config.yaml
n_layer: 8
d_model: 192
n_head: 6
n_kv_head: 6
head_dim: 32
d_mlp: 576
vocab_size: 8192
activation: "gelu"
norm: "layernorm"
norm_place: "pre"
norm_eps: 1e-05
positions: "rope"
rope_base: 10000.0
rope_fraction: 0.25
qk_norm: false
attn_scale: 0.177
bias: "qkv"
tie_embeddings: false
parallel_block: true
init: "uniform"
init_std_qkv: 0.041
init_std_o: 0.0
init_std_up: 0.041
init_std_down: 0.0
optimizer: "muon_variant"
lr: 0.0182
lr_mult_down: 2.0
beta1: 0.93
lr_head: 0.00799
grad_clip: 1.0
warmup_steps: 200
schedule: "wsd"
decay_fraction: 0.602
decay_shape: "linear"
final_lr_fraction: 0.0
batch_tokens: 32768
seq_len: 1024
doc_mask: true
train_tokens: 155300000
steps: 4740
dataset: "wikipedia_en"
Each number is 128 + 24 x the weight over its row's rms, rounded and kept within 0 to 255. Layers, rows and columns count from 0. The size above them is the row's rms in percent of the matrix's.

# layer 4 MLP up, 576x192, rms 0.216, rows 287-322, columns 96-191
size [ 94 109 106 104  98  89 102 111  92 104  86  96 101  97 106  95  99  90  76  98 112  75  93 115 106 109  99 109  97  98  94 106 105  87  95 102]
[[142 130 141 117 141 120 130 134 126 121 119  67 136 109 128 148 153 141 120 131 128 120 156 143 125 129 152 133  99 122 166 118 123 116 108 151 153  95 131 143 114 156  98 149 133 111 122 152 121 135 118 164 141 145 161 155 177 139  99 134 127 130 133 115 111 106 106 108 139 115 129 119 153 150 125 101  90 180 124 134 122 105 102 136 113 135 135 116 150 138  78 151 152 112 133 122]
 [117 141 100 117 144 102 138 113 107  67 123 103 143 131 121 176 127 112 148 142 136 149  91 145 140 152 113 133 143 126 125 114 110 171  95 104 117 114 156 163 170 133 114 143 100 161 119 101 129 126 113  73 116 129 161 138 146 152 167 121 158 116 174 141  76 138 121 106 133 109 148 103  90 139 133 186 141  71 173 124 136  94 119 105 135 103 106 159 174 114 113 154 141 125 136 138]
 [ 72 137 103  95 101 152 108 120 137 153 147  90 150 121 115 121 160 128 132 115  81 126 140 128 150 105 139 133 114 117 154 143  99 103 100 124 157  97 117 149 149 160 110 137 173 134 136 130 127 121 170 134 144 111 120 131 136 126 157 145  66 120 125 117  68 139 121 146 139 108 143 100 121 154 137 119 162 116 112  83 107 138 177 138 114 124  87 150 133 146 143 119 105 122 116 162]
 [107 133 139  95 151 121 120  98 103 124  91 165 120 111 105 148 141 123 168 139 102 129 129 177 120 157 124 114 159 192 102 158 140 112 120 130 165  85  77 130  83 141 112 152 122 108 174 144 145 132 148  83 113 120 124 120 141 142 133 141 100 158 149 105 153 123 130 124 159  87 131 130 125 135 136  88  86 126  99 127 109  74 137 149 123 104 172 114 137  86 122 100 104 122 140 139]
 [131 157 130  74 116 150 121 145 112 118  76 120 104 141  89 138 122 151 105 109 157  82 156 134 128 150  92  93 144 141 162 112 156 162 122  80 131 117 114 145 140  82 122 128 143 127 127 129 139 135  79 155 139  86 139 140 115 125 109 111 132 154  88 155 119 134 123 115 112 146 146  98 105  76 168 157 131  95 115 129 166 155 190  97 152 129 124 104 106 162 148 129 120 144 122 127]
 [167 127 106 134 131 140 165 106 173 127  74  86 110 159 127 110 128 144 133 104 153  75 154 120 124 117 154 121 114 118 142 123 119 107 133 107 155 126 120 161  95 138 133 171 125 127 118 126 131  87  85 143 123 110 126 137 128  95  98  93 144 119 137 146  84  83 136 117 144 138 148  99 148  92 135 172 135  89 120 148 119 132 151 150  86 181 143 142  88  92 181 148 102 124 179 118]
 [106 135 172 130 113 129 139 124 140 133  97 102 134 151 170 124 162 132 106  83 117 131 145 103 122 184 137 143 123 136  81 163 118 133  98  68 114  75 100 123 142 134 152 145 139  95  91 102 119 152  76 104 137 131 128 136 119 116 122 153 132  64 152 110 132 125 149 127 154 121 108 104 117 142 143 158 110 125 147 110 171 107 105 135 130  74 147 145 113  96  96 113 108 117 142 151]
 [121  88 118 149 135 116 135 145 118 128 105 154  83 143 130 155 124 164  88 137 131 132 113 148 140 122 118 108 123 116 140 111  94 119 144 135 154 110 142  77 108 140 161 120 111 107  96 116 139  81 140 112  75 130  75 120 137 144 120 136 125 100 154 148  98  70 104 142 139 123 123 115  31 195 136  95 138 116 142 139 197  96 148 145 131 114 154 144 128 127 110 109 134 157 138 132]
 [127 144 106 118 141 108 120 121 132 127 169 122 124 137 162 147 120 104 126 165 105 119 116 124 172  95 119 149  93 105 140  87 128 129  96 150 135 130 158 116 119 154 158 166 137 144 148 135 123 135 126 120 134 142  99 152 130 172  79 154 113 180 133 131 128 111 140 105 102 115  91 124 114 136 149 129 136 153 176 140 156 134 118 119 108 125 127  79 148 129 141 138  98 113 140  87]
 [136  77 161  98 127 167 176 137 128 139  98 148 107 140 105  99 123 136 116 138 109  81 129 154  93 148 154 118 140 152 113 162 115 146 127 116 142  90 146 126 135 111 131 120 152 134  84 154 162 105 147 167 135 155 185 145 117  95 124 125 110  89 132 132 168 182 137 124 127 126 130 118 176 148 117 130 102 123 114 119 110 139  73 108 143  93 110 119 151 166 101  84 138 132  52 104]
 [107 118 114 109 140 156 179 134 163 103 176 132 102 111 124 127 114 121 157 153 168  85 130  97 140  88 115 139 127 141 144 120 123 121 150 119 122 151  97 129 111 162 112 129 115 109 117  91 129  99 120 114 115  71 138 118 167  95 180 114 135 131 141 113 102 151  74  93 115 127 121 139 126 132 115 172 130 100 121 135 113 136 127 136 114 115 165 128 149 172 119 122 150 127 139 134]
 [ 65 131  99 123 160 145 129  98 137 108 102 106 151 134 120 141 112 124 131  99 121 105 139 144 167  87 102 144 114 180 130 151  98 122 115 115 108 146 130 106 156 107 115 115 131 160 142  87 116 105 121 148 138 159 134 178 100 141 109 106 155 175 141 116 134 134 108 139 136 162 145  96 139 147  82 180 124 140  84 159 117 150 111  93 113 120 146 116 115 137 149 183 115 111 109 165]
 [163 140 133 131 135 126 127 154 157 157 159 104 119 115 149 130  82 152 125 160 135 130  99 116 184 137 175 118 108 111  99 100 155 130 103 102 139 131 140  98 127 120 147 135 123 102 117 139  74 158 118 124 142 126 106  94 165 141 110 122  83 112 192  98 110 112 153 148  97  82 110 119 123 142 119 123 119 133 163 104 157 121 134 174 156 102 128 116 151  90 174 121 147  97 149 142]
 [105 146 126 118 155 120 151 128 165 149 151 127 132 159 131 117 146 159 144 103 125 140 152 103 134 151 119 131 157 123 104 160 126 147 138  92 111 107 117 151 130 132 165 132 114 110 127 112 136 123 142 185 152  79 129 144 100 128 126 120 165 131 115 110 142  93 114  72 110 101 127 108 160 176  86 158 130 150 129 145  91 117 106 170  95 134 195 110 125 124 161 110 119 160 112 157]
 [156 126 130 110 138  99  71 108 100 150 129 110 156 106 127 125 145 113 113 148 120 116 107 140 135 143 145 130 114 147 151 105  85 158  99 103  98 101 117  95 160 178 144  75 107 122 101 146 151 152 116 134 156  73 143  97 127  89 185 139 134 149 134 136 158 134 116 128 112 165  96 131 119 111 139 112 149 119 121 135 152 119 141 113 116 123 163 151 138 120 120 111  57 146  92 150]
 [109 106 142 137  87 106 127 117  93 113 166  92 185 131 124 112 132 127 139 143 123 155 150 154 174 170 126 119 109  75 150 135 149 123 134 169 128 118 126  91 140 169 109 108 152  87 117 111 143  87 131  97 148  74 153 140 136 132 164 113 104 136 129 143 104 103 112 116 163  81 116 140 114 114  90 122 145 160 145 120 174 140 137 138 151 120 183 109 134 138 121  89 117 124 109 116]
 [134 147 145  94 127 103 149 149  94 118 139 119 133 141  98 128 136 136 112 148 145 109 136 147 140 142  76 139 147 167 128  70 150 139 110 182 138  97 151 120 106 125 152 116 108 129 161 101 128 132 140 105 141 136 191 111 111 161 150 142 114 124 127 108 104 137  99 151 110 113  95 125 163 144  74 158 162 122 116 142 156 155 100 134 151 102 118 128 101 137 109 127 165 166 115  63]
 [131  93 119 102  85 118 103 138 107  85 147 120 119 139 146 137 108 122  96 136 126 133  98  75 140 124 117 163 159 136 124 144  99 127 161 111 134 146 144  85 155 107 128 137 107 136 116  93 102 121 115 110 157  88 147 121 149 179 127  94 102 126 150 176 114 142 151 125 123 128 112 132 168 150 113 113 117 112 144 170 152 155 162 108 148 135 123 111 162  94  96 151  86 128 128 105]
 [164 124 109 128 159 139 120 125 129 143 140 110 132 178 159 112 112 166  93  81 111 137 127 121 145 148 123 171 103  96 127 161 139  90 120 143 129 118 159 105 137 129 137 152 134 123 141 108 156 143 135 135 160 151 161 144 152 126  83 137 174  95  91 113 108 132 159 108 140 106 118 178 114 132 146  96 103 148  90 128 121 139 118 113  78 152 132 135 132 125 122 125  83 134 173 166]
 [ 93 118 127 122  65 165 109 177 141 119 131 103 130 120  94 139 172 127 133 114 115 138  63 148 117 119 134 183 131 117 130  81 140 131 144 137 146 116 144 114 161  99 133 160 166 154 153 127 139 111 125  93 115  98 136 109 172 173 152 150 119 134 133 128 134  99 140 167 105 149 108 115 141 148 128 113 136 130  75 114 113 131 110 147 100 134 116 148  97 134 119 172  88 126 157 146]
 [133 153 103 127 135 159 176 149 133 143 180 117 118 116 121 107 153 109 144 170 144 113 144 143 164 123 120 126 114 149 117  73 165 139  94  95 132  75 151 127  94 156 161 120  96 113 107 158  62 161  98 124 136 121 134 159 127 133 112 130 127 155 143 130 108 126 175 141  72 113 135 140 161 101 140 149 108  97 165 104 114 126 103 177 113 127 127 112 133 148  99 165 112 124 135 126]
 [139  79 198 136 118 159 174 131 134 120  83 120 127  85 110 126 150 123 112 130  92 151 102 143 175 153 106 123 116  93 136 140 109 117 116 110 166 141 133  88 113 136 127 160 174 168 128 151 145 124 152 143  93 109 145 104 158 116 165 112 161 109  95 192 130 157 128 155 105 148 138 134 168 145 114 118 142 137 151 136 118 112 103 149 134 131 133 127 113 142 131 160 163 107 100 187]
 [134  77 123 134  79  73 112 137 140 159 114 133 124 114 117 143 151 117 192 166 141 125 119 148 121 142 132 114  59 145 112 145 104 125  96 125 144 142  94 152 117 125 137 113 147 124 145 116 101 155 160 134 145 102 164 159 146 126 137 133 121 124  94 131 139 115 126 166  89 116 143 164 105 144 111 114 113 120 170 117 143 121 148 107 111 111 109 154 133 151 128  74 114 143 139 156]
 [129  96 125 107 163 138 114  72 111 112 127 122 111 132  97 145 163 124 108 122 132 151 131  86 132 155 165 126 115 125 114 164 169 111 156 144  97  88 150 116  89 141 102 146 149 103 150 125 152 161 129 117 165 134 149 122 127  92 128 107  82 135 118 147  94 133 124 126 109 110 145  78 113 148 154 128 132 148 139 100 153 126 115 121 124  97 106 142 134 130 114  80 169 135 130 112]
 [136 123  97 157 103 141 138 108 154 150 128 120 114 140 155  93 115 139 152 143 186 168 137 140 128 158 106 149 152 168 149 145 142 113 121 138 145  99 138 167 105 175 118 124 163 130 107 103 114 121 170 136  91 140 127 126 127  99 118  88 105 190 163 100 108 113 114 146 122 107  82 157 139 142 115 140 130 124 136 175  79 130  99 132 116 135 131 166 133  92 149 115 109  83 190  81]
 [146 116 187 115 103 124 122 113 165 105 163 118  96  96  91 115  89 121 126 138 132 120 106 164 155 130 170 120 107 118 124 138 135 165 101 132 130 147 120  90 123 131 150 132 125 129 159 142 129  93 145 135 138 118 159 199 119 118 150 117 127 113 146 139 107 120 150 126 135 109 102  84 109 155 134  72 102 112 118 126 129 168 143 123 160 111 176  98 121 145 115 102 115 143 160 115]
 [ 73 123 111 150 125 126 132 171 142 105 119  86 127 143 127 149 103 111 187 119 137 117 116 138 146 102 139  91 106 143 132 114  86 178 148 149 119 152 129  92 141 142 110 185 155 126 132 128  95 168  92 136 120 125 150 134 156 112 127 124 133  92 133 138 155 125 146 126 109  69 117 109 110 143  59 156 113 130 133 156 135 111 131 161 147 116 137  97 123 121 116 101 103 158 148 171]
 [167 104 182 133 110  99 110 162 106  86 115 114 143 151 118 127 139 110 153 138 156 138 113 100 151 140 100 124 100 169 121 101 187 125 109  97 149 106 124 116 104  99 146 148 115 120 124 139 126 176 122  99 100 141 139 125 169 113 135 179  95 142 164 166 108 134 147 130 157 149 128 174 129 116 182 150 123 120 115 119 135 130  93  98 114 179  82 136 121 121 177 103  81 120 117 103]
 [165 106 142 129 147 145 138  89 134 111 151 123 161 118 138 162 126 142  98 141 124 117 125 113 134 118 142 165 144 138  80 141 174 104 139 156 150 158 108 131 132 108 160 167 102 119 107  87  90 147 157 142 113  90 140 138 127 161 130 133 135 122 125 124 109 120 124 147 138 133 102 135 123 154 109 113 161 131 109 140 153 104 135 130  88 129 107 137 158 103 125 144 146 122 109  89]
 [112 117 128 114 138 103  80 141 139  83 107 155  89 138 138 100 143 193  98 112 131 132 142 123 159 145 140 122 120 164 141 166 126 102 135 100 141 126 136 143 127 130 153 108 169  86 125  95 169 118 145 123 146  95 146 167 111 119 147 142 112 107 113 141 125  94 186 120 153 145 138 120 132 112 161 118 119 101 146 138 180  92  90 132 141 133 129 150 110 134 107 115 135 106 161 131]
 [145 122 154 110 131 131 118 112 106 106 116 138  87 171 115 133 166 119 135 115 110 107 146 138 182 107 116 131 129 138 160  78 120 141 100 136 143 132 107  98 156 181 141 144 108 116 139  90 164 124 161 135  86 132 115 125 132 129  96 127 106 149 130 160 159 107  91 102  80 160 139 118  97 144 131 110  85 131 115 107 112 164 103 166  93  83 111 132 130 145 100 114 177 143 126 132]
 [146 112 128 187 111 160 170 101 157 117 128 114 112 143  75  92 114 143 117 119 111  87 132  89 127 116 179 119 145 137 127 116 137 148  98 117 140 100 152 101 160 150 161 153 140 139 167  97 123 127 140 115 120 129 115 145  80 132 125 145  96 128 127  87 109 130 113 164 145 137 176 127 151 165  96 125 157 145 147 142 117 164 122 127 108 167 100 112  95 137 149 115 159 128 117 172]
 [109 130 136  80 130 106 136 124 157 136 125 122 120 154 134 109 133 109 133  89 178  98 163 173  97 122 121 101  91 153 148 126 133 135 147  71 122 151 138 125 105 122 142 154 134 119 121 172  97 134 115 152 120 154 108 114 126 138 146  92 126 144  72 125 150 116 173 132 159 141 124 107 106 157 168 139 150 171 132  75 113 151 140 133 137 191 102 120  99 122 135 145 135  67 101  91]
 [165 149 133 117 113  93 101 134 155 102 123 153 136 127 130 101 165 141 142 117 132 124 141 155 149 150 132 173  82 170  94 143 135 111 120 154 146  95  99  92 142 106 119 143 152 131  89  99 103 107 146 113 149 133 116 101 104  93 109 129 157 144 121 160 137  83 117 104  59 109 149 118 128 167 148 130 130 155 129 130 141 148 109 153 131 108 139 155 156  96 111 135  98 131 129 125]
 [140 150 171 133  86 173 153 170 131 125 138 136 132 125 117 168 160 142 148 137 149  85 166 141 175 115 114 142 155 127  88 149 132 128 138 126 109 149 142 121 119 105 144 136 130 151 117 152 106 119 124 161 143 136 123  89 101 116 152 113  95 108 141 155 100  99 106 144 144 116 121 115 129 174 154 121 127 114  89 134 134 117 136 160 111 153  77 130 137 108 112 142  95 124  93 124]
 [153 116 123 145 102 112 104 153 135 138  84 130 136 143 138 115 110 149  85 132 157 146 104 123 179 150 108 145  76 129  83 136 136 121 148 150 127 114 120 126 114 135 153 193 129 164  91 128 100 151 172 161  95 143 107 182 156 176 138  97 117 135 181  79 127 145 128 153 154 153 117 138 116 144 135 137 113 120 131 165 133 125 126 155  96 133  94 113 121 133 102 103 114  76 102 130]]
# layer 4 MLP down (transposed), 576x192, rms 0.25, rows 287-322, columns 96-191
size [ 87  96 108 119 101  87 100 114  92  97  85  92  98  92  99  95  93  85  81  97 110  82  97 114 107 109 100 116  86  98 127  94  99  79  90  96]
[[153 139 140  97 117  95 136  95 130 114 129 128 119 108 138 152 102 139 124 156 133 134 103 127  94 114 126 122 180 107 123 158 119 125 128  80 121 144 164 102 115 137  93 155 125 135 146 127 125 158 124 137 124 117 108  87 120 154 114 158 138 143 145 114 172 151 118 110 126 156 173 115 152 109 108  75 144 137 160 131 171 136 158  84 101 113 127 143 137 145 126 124 134 107 202 125]
 [113 137  92 142 130 108  83 178 163 105 149 105 126 142 118 175 116 140 140 122 127 118 138 103 114  62 127  97 163  98 178 129 151 120 122 117 118 109 115 148 121 141 117 152 130 114 124 153 134 120 169 152 164 112 123 181 155 162  98 130 131 144 114 115 119 148 123 161 116 177 114 130  87 114  63 122 113 143 121 136 117 102 165 172  80 119 134  94 111 105  77 104 112 140 155 185]
 [156 158 153 156 201 112 138 122 154 152 102 161 162 113  96 130 117 146 131 179 153  71 141 104  73 133 150 123 129 112 116 134 119 150  99 107 139 135 106 131 151 122 133 143 119 121  97 149 125 128  95 119 130 103 129 127 145 122 127 111  94 119 111 127 126 118 139 100 106 122  71 123 121 105 132 123 136 174 102 157  93 148 146  80 128  67 134 103 116 147 173 108 142 119 112 159]
 [129 123 100 136 113 111 114 139  96 112 126 139  88 116 136 153 157 170 152 103 107 131 135 127 136 137 149 114 158 172 133 154 120 123  94 197 146 136 140 154 102 115 106 142 125 123 172 137 166  98 122 110 158 115 101 136 164 156 124 126  66  97  96 146 158 116 120  79 124 101 130 137 119 162 139 120 120 103  86 166 120 134 131 159 112  91 137 103 149  71 114 137 115 158 149 158]
 [102 140 121 146 129 103 134 150 154 158  75  91 123 106 145 118  99 107 163 134 162 135 117 155 162 112 155 149 142 138 178 126 126  92 120 129 151 127  93  62 135 126 104 179 134 136 111 135 140 145 150 114 143 164  94 117 143 143 123 151  90 117 109  84 148 120  92 125  96 125  84 120 159 172 108 103 166 123 130 139  98 119 133 191 149 115  97 140 133 144 106 133 111 108 117  92]
 [127 152 141 152 198 132 133 101 155 109 140  79  92  94 108 101 133  82 155 149 168 133 106  96  99 107  97 100 144  96 161 135 142 117 133 101 142 157 157 100 135 187 110  87 113 140 122 159 123 124 128 156 137 128 130  79 163 134 122 128 105 115 108 139 169 106 121 107 140 166 115 126 156 119  76 101 121 100 113 114 135 102 124 130 121 172 124 132 149  83 107 131 133 144 168 126]
 [145 117 132 138 134 138 135 126 126 144 124 149 103  99  94  85 113 122 142 153 137  99  79 146 147 126 110 143 151 140 153 142  92 166  95 175 124 125 147 142 171 115 185 136 140 120 150 109 121  97 126 141 133 120 150 142  88 134 122 105 131 125 133 114 116  89 143  67 110 111 150  87 166 114 153 163 129 152 137 100 109 141 110 123 162 119 194 134 122 155 127 138 119 126 122 119]
 [ 90 146 123 138 161 141  95 131 146 156 112 113 113 118 155 118 108 133 138 105 125  99  95  82 157 123 116 105 167 130 159 102 115 141 121 107 128 132 123  44  83 102 161 106 155 122 153  85 106 134 143  85 181 125 133 117  96 132 131 121 129 108 101 104 169 158 117 123 143 125  98 145  97 152 132 133 148 137 139 145 172 153 166 157  88 131 129 131 105 106  94 123 121 154 119 113]
 [120 151  95 103 105 160 120 126 108 155 141 116 152 188 116 107 158 130 113 137 152 152 157 132  99 144 200 155 100 140 133 127 103 136 100 132 161 128 132 142 134 119 122 130 108 105 170 128 133 143 146 101 119 139  72 117 117 143 137 142 152 139 133 130  99 152 143 108 140 107 175 133 152 131 144 154 137 138 166 138 106 125 125 109 132 147  82 127 118 113  83 130 128 150 103 118]
 [ 74 142 141 127 114  90 115 120 112 102 122 142 154 134 106 129 118 167 174  98 129 129 113 105  69 124 109 135 126 122  60 125 140 115 135 138 126 132 120 150 121 138 131 117  90  80 142 133 139 147 152 127 123 115 119 137  96 131 161 150 100 136  83 183 170 145 126 151 135  87 170 133 112 178 137 121 134 102 149  79  84  93 171 121 128 121 107 132 116  98 107  90 112 132 161 127]
 [ 94 171 119 152 192 161  93 143 149 143 100 123 138 106 124 135 176 147 118 114 160 131  62 170 116 116 122 132 134 159 124 126 110 115 125 133 156 122 177 132  97 108 166 140 153  93 150  99 150 164  90 106 118 140 142 150 140 130 119 151 117 101 107 150 152 121 126 122  89 115 115  86 125 129 147 139 118  74 124 167 136 149 150  95 112 136 126 139 146 133 139 145 133  82  95 122]
 [171  95 117 105  93 103 113 137  92  92 131 130 131 129 117 106 118 128 156 138 129 124 152  81 132 143 143 102 111  82 135 110 111 129 142 146 133 132 173  89 107  90 142 115 125 151 133 112  85 160 101 124 117 107 111  76 142 139 153  80 131  88 119 130  93 125 135 102 129 107 117 154 140  98 172 137 135 175 157 130 144 132  88 108 100  85 143 140 137 124 156 164 148 141 136 111]
 [138 134 169 109 133 168 152 149 105 125  89  83  89 146 125 119 146 127 132 144  83 131 109 147 123 123 103 127 114 121 123 100 155 126 156 134  98  71 151 126 120  99 180  80 146 143 116  72 156 143 135 137 130 155 109 133 110 146 123 115 134 108 153 132 162 119 159 131 132  90 131 114 139 158 146  80 164 136 135 119 154  85 100 134 184 137 115 130 126  99 112 104 141  98 120 121]
 [130 112 118 135 154 112 107 107 142 125 150 120 123 177 194 139 177  98 112  96 104 152  89 151 130 101  95 183 130 139 117 160 104 139 151 123 121 137 109 138 150 110 123 110 125 142 163 131 116 111 161 138 143 116 166 128 157 151 147 105 105 155  88 102 135 114 126 126 121 132 119 119 137 129  91 100 127 137 126  92 114 125  92  92  78 144 159 106 122  70 173 108 163  98 122 135]
 [ 95 125 109  92 145 129 163 144  85  92 150 140 121 148 156 134 110 115 168 124 165 134 172 194 170 120 185 108 146 115 117  83 118 124 157  80 122 116 154 120 134  98 109 146 114 105 138 162 143 119 129 176  79 121 113 136 157 158 157  95 108 135 129  71 152  71 139 105 124 148 144 136 102 167 139 171 118 102  96 133 114 141 138 129 121 145 145 156 160  98 149  78 149 141 129 107]
 [143 142 107 113 170 175 115 121 166 137 137 101 146 151 119 143 101 133 124 156 110 107 150 120  60 104 134 130 107 132 148 137 127  71  81 122  88 120 121 110 147 145 154 124 128 143 114 140 133 155 107 119  98 103 135  89  97 134 168  97 112  68 138 119 144 107 154  81 153  97 137 131 125 130 112 113 150 117 128 101 146 175 106 111 144 152 157 115 123 148 124  78 159 125 156 178]
 [158 116 130 142 151 135 139 121 110 153  84 127 203 145 102 113 155 157 150 139 193 137  91 115 126 121 174 122 152 108 103 113 150 132 124 103 125 112 124 114 145 129 119 116 115 119 122 160 110 155  86 100 102 107 102 123 129 134 120 157 149 117 135  89 145  96 156 113 113  90 144 154 117 111 129 115 166 160 123 134 162 148 129 118 120 125 126  95 118 140  92 115 163  93 125 153]
 [127 146  90 136  98 143 131 134  98 144 141 145 119 114 101 115 177 111 129 140  90 144 118 157 128 108 156 106 104 157 124  86 128 133  94 109 129 123 110 168 116 145  57 144 106 159 166 151  96  98 147 157 128 157 111 151 117 121  86 143 117 116 129 133 123 103 150 140 101 159 186 131 124 177 119 114 152 119 178 125 154 117 141 156  71 104 110 122 129 145 139 134 145 164 134 132]
 [120 102 161 162  97  91 140 138 108 137 167 160 101 102 146 167 123 134 145 125 152 166 140  80 119  93 147  82 110 201 142 121 132 142 127 118 145 148 124 146 109 121  82 138 125 140 109 143 112 113 128 107  95 139 134 120 155 144 123 116 112 150 131 104 137  85  95 146  99 110 110  94 153 114 123 178 145 153 120 115 132 139 138 110 152 130 127 102  76 120 130 129 182 129 111 118]
 [130 198 145 160 154  96 124 121  97 103 130 142 140 116 144 117 131  90 135 106 110 127 138 118 116 133 125 137 116  93 141 127  98 142 201 114  79 143 146 167 146 101 167 106 135 110 137 101 115 134 121 145 127 155 136 151 117  68 131 124 124  76 131 127 131 135  99 136 135 141 160 156  87 167 123 117 111 122 171 160 117 142 102 117 123 147  77 143 147 119 120 140 151 119  58 131]
 [165 144 129 113 148 119 102 151 121 163 140 147 126 146 121 108 109 131 117 126 127 150 120 123 135 150 130 119 131 144  68 103 139 170 110 118 168 140 135 156 100 132 188 118 120 154 137 145 111 132 123 134 144 143 141 109 124 162  95 105 122 145 145 162 119  65 135 145  95 117 164 122 144 148 126 128 141 126  97 143 134 134 127  99 113 114 120  84 121 102 129 118  88 143 116 152]
 [132 164 127 128 111 124  82  67 117 100 144 150 144 141 108 114 115 110 180 158 150 154 144 157  90 100  91 144 144 102 131 109 194 117 117  73 119 130 118  98 139 130 102 123 182 128 140 113 111 132 148 150 119 153 133 103 122 144 138 120 104 127 147 141  93 127 131 129  88 156 148 110 115 144 144 155 117 158 186 122 137 163 144 151 180 117 136 134  94 120 162 107 169 126 157  90]
 [143 164 133 159 150 130 111 128 121 144 110  78 131 165 122 126 115 134 151 112 121 146 139 134 146 170 145  83  93 125 164 113 107 130 123 193 176 109 133 154 105 130 163 146 133 137 115 120 133 123 134 135  98  87  88 180  90 109 118 145  69 116 132 167 104 106 109 123 118 104 123 161 105 100 169 105 159 134 124 164 136 154  83 130 122 108 142 135 151 125 137 120 140 131 144 135]
 [158 120 159 138  82 125 124 135 106 124  90 101 137  99 131 135 140 111  74 156 142 149  93 137 123 119 122 148 125 124 100 130 130 120 128 146  94 146 143 126 139 138 109  75  67  79 102 124 121 116 136 124  94 136 134 158 124 117 122 166 146  91 102 146 127  79 159 167  95 141 139 122 106 110 112 127 117 173 158 101 186 129 132 140 138 154 146 137 135 141 110 143 112 105 130  94]
 [140 127 112 162 110 105 135 141 163 141 124 116 134 135 124 134 149 159  97 129 108  93 109 103 128 140 116 130 109 155 121 159 139 140 104 123 171 153 159 148 111 148 122  93 132 137  73 133 124 123 142 137 104 123 110 112 133 100  95 155 112 162 123 156  98 145  94 106  91 124 121 152 140 132 129  93 149  91 143 117 139 138 148 142  67 121 146 122 168 140 122 147  97 122 179 144]
 [112 130 174 141 130 141 102 129 130 165 113 124 112 109  88 124 118 123 142 154 119 122 155  88 162 120  96 134 154 120  91 111 103  94 122  95 137 108 106 144 120 131 147 153 155 125 136 179 139 177 102 108 127 108 102 166  88 172 130 102 107 185 129 117 149 138  78  86 106 141 147 121 138 131 142 105 149 161 134 129 108 138 166 155 158 172 136 141 142 140 109 110 143 121 185 130]
 [170 142 146  91 136 109 145 177 157 162 104 129 101 106  93 127  96  83  98 169 128 151 112  82 143 145 171 143 144 113 106 115  74 127 106  58 109  86 115 102 116 120 172 127 118 167  94 176  73 134 147 122 151 111 119  97 157 109 115 132 142 183 129 111 125 107 110 135 157 108 138 142 122 136 183 136 115 136 150 152 143 162 121 101 101 168 142 122 137 132 134 134 141 127 136 108]
 [133 118 163 145 165 159 116 139 132 148 132 110  94 107 133 125 133 134  93 139 137  82  89 137 107 144 149 116 156 152 103 151 119 107 168  91 128  94  99 125 100 116 140  90 146 125  94 146 134 136 115 154 174 128 137 158 104 151  77 121 108 187 147 180 100 125 136 161 119 152 172 137 149 122 129  90 100 115 118 148 141 150 104 155 102 115 114 145 120 142 110 109 139 110 108 114]
 [168 144 130 134 129 126 130  84 128 103 127 124 121 123 118 138 120 105  99  93 113 125 108 140 124 136  83 144 121 144 111 158 102 127 151 174 163 116 144 139  91 165 131 112 130 117 139 152  82  96 114 169  91 118  67 105 133 120 152 154 121 114 165 118 143 144 129 139 115 105 118 121 164 166 153  88  99  73 119 100 102 158 126 152 118 185  90 104 112 113 130 171 151 129 142 169]
 [123 122 147 114 166  88 125 157 133 142 146 124 123 146 149  87 129 120  79 128 122 152 160 122 124 135 109 114  97 127 130 106 126 135 102 148 130 141 144 110 157  93 133  99 154 145 192 118 185 159 110 119 142 121  86 158 101 120 143 136 119 157 114 133 142 152 115  91  85 145 164 151 137 107 114 111 139 101 139 112 118 123 113 111 121 160 145 108 150  97 138 160  75 127 123 141]
 [130 107 172 105 168  91 124 151 137 126 144  83 137 141 136 104 131 107 139 142 116 155 129 100 158 126 105 143 149 122 138 156 112 143 159  86 122 114 146 126 113  98 158 107 142 114 136 135 134 103 118 132  92 104 127 125  85 117 136 180 114 159 124 130 153  96 133  98 141  91 117 153 127 156 178 135 125 107 125 115 129 127 122  92 121 120 113 140 124 165 118 152 155 119 183 142]
 [126  88 152 159  99 142 127 114 160 101 164 131 116 119 110 128 186 108 162 121 118 153 157  77 135 137 170 133 127 133 106 128 102 116  90 104 115  99 131 117 120 158 143 166 103 172 105  90 157 104 138  91 136 151 147 100 139 131  95 136 125  88 143 160  84 132 120 137 164 147 119 158  98 164 151 115 130 100 122 135 170 162 103 115 151 148 164 129  95  96 150 154  92 154  94 114]
 [130 111 120 139  46 154  90 110 112 147 144 113 116 101 111 114 130 147 164 145 110 166 155 102 116 163  75  96 127 131 159 140 148 125 107 135  90 147 144 104 149 127 106 158 169 163 146 124 183 136 120 135 148  86 146 157 148 167 132 108 114 134 113 123 101 120 118 148 101 144 112 155 128 127  91  87 127 119 107 127 125 140 125 117 100 119 128 150 136 151 132  69 142 165 123 198]
 [126  97 136 132 131 106 110 122  86 128 105 144 128 129 132 180 114 132  85 124 101 110 143 159 125 141 133  93 138 130 153 123 138 132 120 118 126 169 142 120  93 134  77 133 112 134 146 133 135 108 170 126 150 123 138 140 183 125 130 103 134 118 135 137 166 166 113 116 137 152 110 114  99  81 148 143 137 104 166 166 118 154 167 116  97 162 147 118 128 140 177 125 140 116  56 112]
 [141 165 135 140  92 155 118  85 140 120  88 115 123 109 128 194 145 125 138 122 126 148 153 131  83 144 120 105 126 174 136 134 131 131  92 143 122 176 121 119  82  76 163 156 166 138 122 145 134 151 141 160 139 174 101 121 135 161 105 103 145 150 113 127 102 141  92 117 161 114 159 166 103  98 109 143  86 100 141 135 114  99  76 130 125 146 119 128 110 121  95 170 156 157 101 167]
 [126 159 148 142 147  75 147 134 129  91 201 151 129 141 119 100 126 144 123  95 171  88 100 132 115  76 117  92 137 163 115 112 108 127 120 173 138 158 117 136 145 162 152 148 118 138 106 120 149 147  94  77 106 127 125 144 129 137 107 156 116 127 138 162 138 107 146 172 155 134 123 124 167 154 137 119 115 119 154 112 123 131 119  97 119 137 134 167 163 166 144 139 109 135 113 149]]